From a checkpoint of a small transformer trained on Wikipedia.
Size: 21 layers, width 384, MLP 1536 squared ReLU, vocabulary 32768.
Architecture: RMSNorm after each block, rotary positions, no biases in attention or MLP, tied embeddings, normalized queries and keys, short convolutions.
Training: a variant of Adam for these matrices, 412M tokens, 6532 steps.
Each number is 500 + 25 x the weight over its row's rms, rounded and kept within 0 to 999. Layers, rows and columns count from 0. Numbers have three digits each. The size before them is the row's rms in percent of the matrix's.

# up: layer 5 MLP up, 1536x384, rms 0.0514, rows 55-65, columns 128-255
# down: layer 5 MLP down (transposed), 1536x384, rms 0.0499, rows 55-64, columns 128-255
up55 108:496484479470483457531562510489509513504524500466489526518501484464550497522488492446477465503473500455491469493504500518492528535544490505501457514518478525483524542440483509561509497510508518427494512548513573514474502483514539491493480498490492499503523539448490536520531522521540527481503486522524494516494474463496478522526476477491471499491545505517506473500523527503441463520465
down55 103:521543501499472469508510484505530508482508491433471468488477469489470509505551537502507494446522449516514491485499535518461498458486482522478531489492489491493506527486521509482519510524483487463490468491529489461460505535524521542442487514509488503502486519486469487464526508503521507497499470563493515509484492495517521487497457491511551519469468496528518497524518465515504496530512
up56 109:475498528472511505532465517493505477498501494447540510521549510486513497535549504519489519505520511469487521491498488500515503512508510496474506535506502516462495521537475490505526470540520507509524523499517464490475497489474488485512494473543506475540498503491515568498521522485489519514536486506523503481510489474493549493493518473517515532491505459510537543511463489511507518493496
down56 106:505488453509472508512505518500524541458491522471516500461458533478475497469494467473475513491500527499448531487541514453459510471508470487487504515480524495508529517515505510527483485480494509499512491482566516479460459509484524486488530505507521515486507507474523485468500478480502496544496536506477501486468504487467495519521514491517500489487534515501477517530463439500487533486517
up57 101:519518499458499547473470476480495512502534524473488463520541517467550470473501556462540506509465525517489507513510484540474487520469486570433467496532506497500465484545497481516522527485501556501513507493492506527461504499501535483483518507469513504503508504472502562498520519504507514477532471509543488561529508481446495476516490492541531478472493509487521531493495485509485449505485
down57 098:434506440523493492476494519522516483515476521491509526516508446511534496537498492523463463480514504478434536494448493488492479488506491493504533477508506526515510485503492497482528492496502517488552482514502500497518494492500517533495502518529482483532481502513514490531489536481494482540506519483484504519484513513543509500523547517513479502458519463486496482510554519504513525485493
up58 096:470534502507534481522467546524538507520517510488534489523478494499504459486523559520497524492473554517530492478468507538464525563516525454481542513548507503534452520507476505514515514512470530491477497514509473528480493449480465508536512480520485528503509501509488556492466513476491535465511475504510497520516519520494484473482493558497535492509506515450533543482482486468478510475492
down58 096:514490537501517507483489448496495493498503514462508512514535498474504494528480509530445524481506490476499512540461528481496484507475536536522534532486522490444514488488548513481492511481485506529456528485525476495477520480481505487523522517507496490522453504511511495468552475435524502524466506526488505532491548509529510468478470469508448434502512462474506543527498518472494526514539
up59 095:494494502557527513516517508452500490539490539501500512503489497508516488467466494506501495485478509519493518508497501503519496522485517473505476503503504494465499504491515460479511532487470461493497488480543464523488515479486498505491466518458515502478535445538515502515507492505474537519495524430514531536471449510521506517501476503495462558501521480526492476499535501483446525514485
down59 097:469494475494486482441529472519476498469487495491529509472478488542519468537497513506529501498494476467479553476486512514480459508537528509480473462499505449528493499452519487500488517485508472512499512459508527472452466518506446479527480470496492507539483504523512479486548493512516476501497491507509507488487514477519515522480440453523498536498497501484496517501499480508483486493474
up60 094:502537503543486528522526452489476504485534511507492527494488541519532552513499494448494464512472507510515499515548462493468522455481524540476512463482482499513478506469489494474517487501509498491544503523498519522492483492477547479515496476497517472511497518562533502490564515499540501517501458512489480540518545490484463494490482492478517486577510492519487489472481486461510492490494
down60 094:455496517510533455482488530472478480520488506520504459475520459483516522487543537525495524499512489491471528547523522492510451517511461487537507487530510512470518495546485524476520495458473484509496521505475478454448487488529485498512519511556512534484536502484482512490474507470518454483478508505485514535529518484543539529485551523498459524464523514527522485546528491511505484592511
up61 099:477474509486489519502524469525518508476485512476493487513506534532441481498486518473500493518520544489531464451518498464482528532512495442520490468517443465523488481501454482467525500508492489497450449464515487497481532483511522500550502463518517497527486510529504516498489437519487519473522491525527491475519534474500501536496473459519490524522488499460497515461500509503503517479494
down61 096:500465508500483526490502498462445477514544425467488515491540524500472507451510508494501481524487521490546505532544499511510547527520520483500471479477473527522488474509482520495503498488531468483555536526516500501535510538543498527488539535485475482433548498502534524483466508522488496514464472510495491444501525523474478520508508543540518466485499496458497498488498522478483490475489
up62 098:487534559503489535504463531492464503492499521466528516457521499528537545503470515488455483533498469504497499511478507520491538508506525457485524503496530491531508534498456489506459516515501519557546492507506512478495507485492553455458502514494529483485525502501497521499472531481554505508539504482505490487515519514504548490486475479492516512495519477483460534487542510500501503515497
down62 109:530526518548488531495505510474537495510504467515495496455485481480501504489494448476499470494533514510466567517483479505463542463523515496489495465521481514507465523498481522487514505498499516501516515491521538484465529476462481498513503482486506464495519483509494557485466487530501515480514519464500530466505491484479491506492523490514493510520465517524469481460498516468515525531528
up63 110:514464513482547485539494504509506432498522460493529499499518506529524492502501467464503452511476524481531446495463530487470473503505483483505476479521468504480479524508458519536480465466538525481505508533531520536442481463478531499544477514493517502499518513495468488536566484491486519469508493533474496538502442508465511496520502458452493496491512502462529534464534515494513466513471
down63 103:533515430489551507482513535525540557492493533497505528519437493502521495521479482471524495519519503527524499494458480471511473523507471487532505512523519455506528507483493474479541485493500482508501497466513481499476517440503457506504494551449556516463573544510520538530520523495448516506480488490517500537457519524484477521490486497507541483525474487526510527506499555497490492530525
up64 090:491475449489505485476466540489500479538482478498551514518503496503516471517501449481464476546500495501539518488529464502534508487511473504511504497483471489513496521533467480499521481474497518471534488519462526507478492462465500490527524466492477497508489511468492552507530494477443487485502528509492522501478458483498461453521481542487467533467516501490487514474510465471484481481473
down64 092:472494498503460470482484499435518491493497483494492474503499490504477469490516512503518442484496516528487509473458529478511527497516521519489520510510465519504488493513470481523502514515502535510507529516519511494485493491519521488523468514494506532488494530480473497497529503492506492454500494514532444519508465503487521543523458479475498513514509501492465505498479491545461492502516
up65 096:517493522503482537505481486514457518511529525493502539544485498455472476500494478463476532502524495487489506463473473538486510509526512526494494503496520487516525527501536500479517474473471533506472517501490466484499534468498495510506479502495508500523481527518531502502485462497510503497503512486507522506509510504478481516480489497508492485480512494486500502503500477515476517509477